Weights of a small GPT-style language model, trained from scratch on English Wikipedia: 2860 steps.
Each number is 128 + 32 x the weight over its row's rms, rounded and kept within 0 to 255. Layers, rows and columns count from 0. The size above them is the row's rms in percent of the matrix's.

# layer 5 attention key, 320x320, rms 0.118, rows 197-243, columns 224-255
size [ 97 100  94  98  95  96  96 100  96 103  94  94  98  96 102  97  98  99 101  99 102 100 101  99  98 100  97  99  95 101  98 101  97 101 104  96  98 101 100 103  97  98  99 101  97 100 102]
[[132 164 114 199  92 105  96 109  82  96 146 200  80 179 122 101 131  49 155 111 119  92 143 108 126 106 177 150  72 157 132 161]
 [127 187 143 118 143 125 120  62 112 121  74 131 112 117 139 134 143 108 118 150 110 118 121  96 106  94 130 178 107 128 160  95]
 [110 135 128 171 121 160 143 179 191 117 123 189 120 117 119 147 107 194 146 127 165 148 129 124 151  94 167 152 123 168 146  91]
 [ 86 146 139 142 160 101 103 119  74 147 112  77 110 128 156 176  54 113 169 162 136 122  89 105 166 131  84 178 103 143  86 151]
 [163  82 140  88  86 173 123 145 123 171 126 148 168 111  92 110 122 159 102 125 149 172 135 158 127 162 134 133 168 135 139 104]
 [116 108 142 119 106 112  97 106  69  71 209 141 141 100 142 110 198  98 101 151 121 113 149 149 104 133 195 138 126 158  86 148]
 [151 116 190 127 119 131  96  94 197 193 106 131 139 146 102 172  84 136 140 102 150 122  95  83 111 154  68 142  95 178 126  80]
 [143  89 130 103 123 104 200 132 110 151 131 136 134  71 132 105 157  99 146 171  50  92  97  94  86 122 169 166 140 152 108 135]
 [119  76 140  97 181 117 138 155 106 179  93 101 111 147  98 141 145 148  87 120 116  92 134 130 125 111 139  94 144 139 112 168]
 [126 158  79 119 193 100 139 153 133 125 175 171 159 138 150 140 144 129 106 116 138  87 187 123 210 209 223 184 138  57 167  98]
 [152 202 135 161 108 137 150 159  98 130 130 147 131  63 149 128  95 100  80 127 162 107 149 169 101 164 144 167 130 161  83 168]
 [ 98 115 127 159 143 133 157 136 107 187 114  82 103 150  87 147 188  26  94 141 125  91 148 153 126 161 163 115 151 137 161  95]
 [156 126 121 189 107 124  84 199 139 112  88 124 113 145 113 100  99 149 108 118  93  76 161  89  71 126 161 126  57  82 100 109]
 [113  97 173 104  88 108 172 144 197 137 166 138 187  74 105 111 171 143 103 116 155 120 109  82 108  92  77 146 119 127 154 143]
 [109 187 103  96 129 106  96 136 179 187 103  83  93 137 154 152 101 134 131 181 160 144 176  96 140  94 138 148 120 118  91 125]
 [126  83 105 146 153  80 170 140 168 138 129 162 109 112 158 143 108 101 103 129 118 110  64 117 134  94 146 125 203 116  58  99]
 [150  74 131 122  97 131 168 165 191  76  66 174 150 152 120 102 145  93 106 169 116 111 155 154  85 124 138 110 140 155 144  94]
 [153 156 143  88 170  75  94  72 151 201 115 135 164 145 167 110 143  61 124  61 130 116 151 132 106 196 143  75  97 105 144 152]
 [121  84 117 105 122  89 183 133 123 110 135 120 160 125 138 110  97 143 109 111 141 117 107 114 150 175  62  50 158  66 144 142]
 [ 74  87 122 133  68 114  84 119 151 152 120 109 147 133 103 151 183  79 100 126 112  63 147 125 110 123 126 164 140  94  90 103]
 [137 135 128 135 192  94 105 125  94 164 146  90 129 126 120  82 121 159 134  95 128  91 126 130 139 155 142 112 192 139 175 130]
 [126 179  81 179 150 108 133  98 109 135 151 163  83 135 101  84 139 111 109 118 125 109 118 130 126 127 130 173  71  76 137 150]
 [116 180 155 142 113  92 114 103  51 108 182 189  92 169 121 133 153 117 144  96 123 162 114 138 116  64 120 110 210  79 134 148]
 [141 134 139 183 175 134 102 124 135 190 148 119 165 152  36 142 111 143 108  99 110 173 109 121 120 132 147 132 135 146  59 142]
 [141 170  83 107 152 122 131 101 151 157 124 159 121 179 116 124  87 118  89 170 134 160 143 134  66 188 143 132  96 106 131 153]
 [146 164 143 164 152 194 155  88 141 114 136  90 123  92 154 161 130 137 146  93 133 153 133  93 122 102 200  78 135  77 123 131]
 [118 129  83 144 118  85 168 106 112 142 112 121 114 126 170  40  77 116 185 127 113 115 182 123 135 103  80  76 161 112 130 149]
 [128 126 169 160 105  74  97  81 125 187 138  93 131 102 163 148 153 164 166  97 123 133 126 129 182 138 169 151 132 193 106  99]
 [114 113 144  96 173  97 108 152 177 117 118 144  20 140 148 108 115 108 111  84 123 129 148 145  77 166  74 113 160 121 120 101]
 [181 167 107 117 115 130  90 164 129 138 135  72 115 209  88 103 179 127 135  95 100 124  94 123 111 116 164 163 100 155  79 158]
 [161 101 137  74 130 153  60  89 100 152 107 137  70  67 133 123 145 138  57 135 134 148  99  56  94  94 137 146  98 163  97 107]
 [172 158 104 126 139 127 111 154 164  78 165  45 204 140  80  82  81 150 198 116 113 136 125  83 113 136 101 141 123 157 116 190]
 [162 101 165 156 132 135 110 144  83  83  92 163 154 122 110 101  86 124 122  77 169  64 150 113 121  54 142 133 145 139 125 132]
 [107  82 143 161 112 192  66  92 168  80  87  79 117  65 101 120  68 100 139 175 193  52 135  70 180 203  96 113  99 110 173 121]
 [ 85 154 110 129 178 118 125 131 137 136 178  95 144 191 142 138  78 182 109 131 154 163  97 146  93 102 156 170 116 113 138 105]
 [145  56 151 123 122  65  95 155 129  79 214 193 140 130 127 147 125 113 161 140 147 118 179 118  73 165 115 114 154 128 136 169]
 [115 109 209 142  99  65 133 137 148 153 163 112 118 100 151  77 143 111 116 134 147 107 103 111 145 118 189 154 143 135 169 155]
 [113 116 101 112 108 153 125 145 138 118 153 139  71 103 162 148 146 113 166  64 128 113 100 166  93 127  55 114 186 104   5  46]
 [117 141  99 144 142 130 104 129  71 108 140 125  84  76 174 139 126 118 124 107 143  68  90 146 175 130  89 142  92 165 112  87]
 [ 76 139 167 138  85 133 157 150 151 134 141 130 119 153  90 202 125 101  89 171 124 154 104 183 148 104 134 178 161  70 142 132]
 [130 149 113 166 122 122  72 149  94 137 134  78 108 126 111 126 124 117 147 155 104 155 162 169 143 127 172 108 170 116 183 116]
 [155 129 125 135  95  82  97 124 136  98  90  47 117 197  81 143 126 129 116 158 189 182 139 143  88 121  83  91 140 124 117 141]
 [139 108  75  84  98 149 143 123 118 143 102 146 149 146 153 107  45 115 100 133 140 158 119 183 205 162 130 114 135 125 137 164]
 [137 193 115 132 167 173  60  85 159  59 119 139 108 206 172 142 158 151  94 108 147 173 103  85 143  90 155 104 179 173  88 102]
 [127 138 138 113  99 116 128 102 166 139 113 169 170 135 113 113 108 113 136 103 165  84 202 164  55 132 172 196 148 123 131  82]
 [113 137 132 136 113 199 187 138 110 108 108 111 102 137 136  59 126 119  97  95 129 152 167 185  95 120  96 107  84 134 168 123]
 [110 128 160 130 164 138 115 105 100  92 133  92 104 187 120 169 144 175  83 102 157 162  90  84 168  86 157 118 125  87 160 162]]
# layer 5 attention query, 320x320, rms 0.113, rows 198-243, columns 224-255
size [101  96  94  95  94  94 101  97 104  95  96 101  91  94  96  93  92  97  99  99  93 101 100  92  96  99  94  99 100  99 100  93 103 101  91  99  97  99 103  96 100 105 101  97  98 100]
[[ 96 157 159 114 124 157 143  90 106 108 112 132 104 169 166  86 162 119 158 102 129 130 101 118 137  96 183 153 104 111 187 124]
 [ 73 179 110 156 135 170 142  49 132 109  93 158 185 138 128 144 167 100 133 149 144 144 158 169  97  93 122 136  78 112 107 110]
 [123 105 127  97 180  89 153 138 170 132 126 115  85 166 113 171 133 117 156 141 117 122 137  93 114 174 146 180 126 106 148 125]
 [164 132 156 106 151 115 109 110 105 158 183 142 144  79 144  74 108 159 115 142 137 121 155 167 110 149 112 117  91 156 112 144]
 [143  87 116  96 105 109 100 100  88 132 153 110 122 103 124 129 169 170 106 143 126 101 133 117 151 158 227 143  90 141 150 140]
 [129 108 185 111 120 130  90 127 142 160 149  82 115  95 101 170  71 170 109 142 128 108 156  69 162 124  83 148 105  89  94 176]
 [128 107 117  79 160 136 151  92 136 124 144 160 106  61 138 123 121 144  94 167 113 100 166 178  88 127 156 134  64 167 118  77]
 [ 99 112 122 117 180 103 123 142 132  82  98  74  85  82 171  91 126 173 105 131 101 156  95 113 165 148 144 113 138 143  90  97]
 [108 135 105  91 159 101 111  89  55 123 174 145 139  58 164 146  78 143 109 129 145 157 196 131 175 109 154 191 169 158 125 138]
 [ 96 109  64 133 128 156 136 135 140  94 147 139 138  85 109 165 117  81  49 172 112 118 146 159 186 159 154 182 134 137  97 101]
 [124 103  60 112 154 120  86 126 127 120 191 197 111 171  83 158 154 104  76 158 164 110 193  93 145 160 135 149 111 120 134 154]
 [105 157 152 169  94 138 110 175 128 128 181  84 118 173 150 108 144 113  74 101  67 143 134  93 135 126 135  97 132 121 125 109]
 [ 70 141 183 184 134 137  87 134  84 106 160 174 180  78 195 121  72 125  86 198 172  83 128  74 120 130 138 137 179 158 140 136]
 [156 149 124 139 170  95 135  59 113 171 185 106 114 117 110 141  68 191 130 160 101 138  97 115 167 115 145 156  76 163 102  78]
 [134 125 131 175 141 171 127 104 109 102 131 166 146  94 129  63 114 117 141  97 114 128 121  99 150  85 134 172 138 168 157  93]
 [121  73 201 124  95 205 124 187 163 114 173 122 163 134 177 110 137 108 120 157 178 157 108 118 121 190 126 118 109 100 188 114]
 [ 55 102 142 156 151 143 102 153 136 126 145 152 138 121 153  73 116 136 149 120 153 204 123 121 111 181 129  47 165 112 159 160]
 [112 104 178 132 146 118  86 109 153 154 184 103 137 102 104 121 104 153 132 131 159 124  98 137  93 165 137  73 121 154 167 109]
 [136 101 186  82 104 145 125 121 167 165 138 158  93 159 154 210 138 123 110 127 179 136  81 122 162 119 156 165 142  66 122 163]
 [141 184  88  92 198 119 119 155  71 130 110  97  67 132 140  98 162 193 148 112 117 176  94  66 121 146 135 170 139 186 148 148]
 [127 146  84 199 132 188 119  75  73 133  78 116 145 110  87 114 165 172 152 154  75 158  96 158 132  50 107 121  68 180 122 159]
 [131  95 102 215 165 101 147 120 114 125 131 148 128  95  88 124 130 139 164 140 151  97 183 165 145  92 116 141 171 107 102 131]
 [120 158 166 119 142  44  85 112 145 159 133  98 127  91  67 109 142 127 111 159  78 149 120 170 138 105 111 124 129 145 153 158]
 [100  70 131  85 127 133 107 158 111 125 129 133 131 122 142 104  73 122 111 138 185 143 111 102 115 133 147 184  77 159  81 110]
 [ 75 117 165 190 111  99 140 109 116 149 118 144 158  90 168 143 180 118 146 101 154 130 171 169  89  67 121  94 129 131 123 156]
 [160  81  97  91 116 128 112 103 156 103 126 187 135 163  85 101 157 188 188 149 190 155 136 154 170 135  63  94 163 117 146 115]
 [ 87 126 190 128 171 127 134 142 100 162 168 146 106 110  87 137 139 162 124  94 111 159 165 168 155 111 166 148 148 142 143 112]
 [125 151 132 127  63  83  98 136 171  87 126 158 137  61  67  65 149 122 178 145  45 127 138 105  80 104 107 134 161 132 197  90]
 [144 202 127 143 125 117  94 130 116 115 146  93  90 199 125  80 169 183  98 162 118 167  79 126 213 160 117 115 139 148 139 116]
 [147 159 146  89  78 133  62 152 103 159 106 141 133  91 144 127 111 128 154 113 159 179 104 137  94 121 151 157 146 109 122 121]
 [112 165 127 160 117 138 132 106 116  88 130  67 137 107 165  87 120  68 203 100 175  92 141 135 100 161 114  44 144 163 123  85]
 [143  77 119 140  99 128 151  95 150 120  97 137 127  93  69 106  55 148 132  91 142 151 131  73 139 148 171 179 139 175 140 176]
 [170  99 152 165 162 175 123 131 175 149  91 118 179 109  91  76  76 117 157 141 126 138 155 137 158 141  92 165  96 134 172 108]
 [105 155 111 131  91 142 107 160 131 144 117 143 137 117 145 133 153 118 161 138 151 125  95 133 104  75 116 144 106 149 109 176]
 [172 106  85 103 130 124 110 117 156  87  99 153 167 167 141 131 110 126 111 131 103 123 143 112  93 111  46 129 115 135 142 118]
 [136  79 115  74 155 114 179 138 177 130 159 124 159 152 100 131 155 159 116 119 152 149 122 145  84 115 160 189 102 159  86 206]
 [117 150  95 132  98 126  89 163 124  70  67 111 136 118 179 144  76 107 169 124  79 121 106 207 144  91 163 108 140 143 119  95]
 [172 107  77 129 105  88  81 139 100  99 158 104 135 177  79 164 126 133 165 143 178  92 135 105 143 156 110 161 103 143  99 143]
 [109 137 138 105 164 140 167 140 108 130 149 131 135 134 110 130 155  81 129 108 171 196 128 153 143  80 177 152 108 126 119 120]
 [110 154  72 125 108  65 108 127  97 135 144 127 119 131  51 106  42 112 121  89 113 193 153 133  63 173 152  95 124 152 126 126]
 [151 137 139 138 126 155  89  75  76 103 154 127 119 158 149 124 126 114 168 115 105 188 103 106 178  56 149 118 154 151 127  53]
 [153  90  58 101 159 118 159  99 141  96  77 141 156  99 107 152 138 102 125 132 135 122 122 153 127 137 164  48 115 180 140 145]
 [129 106 106 131  99 171 167 136 131  90 133 114 108 110  90 122 115 100 166  78 172 131 128 155  95  56 159 190 140  89  59 114]
 [112 156  70 114 130 118  86  93 159 149 112 113 138 138 133 157  85 172 123 107 120 135 169 165 136 175 108  88 116 183  88 111]
 [110 194 142  54 126 140  92 103 124 155 173  93  93  73 162 140  76  78  88 102 142 150 202 181  90 162 100  84  83 158 127 151]
 [ 76 129 112 131 105 142 171  97 126 142 123 154  59 132 140 126 142 166  55  63  98 125  89 116 161  96 114  55 125 161 126 159]]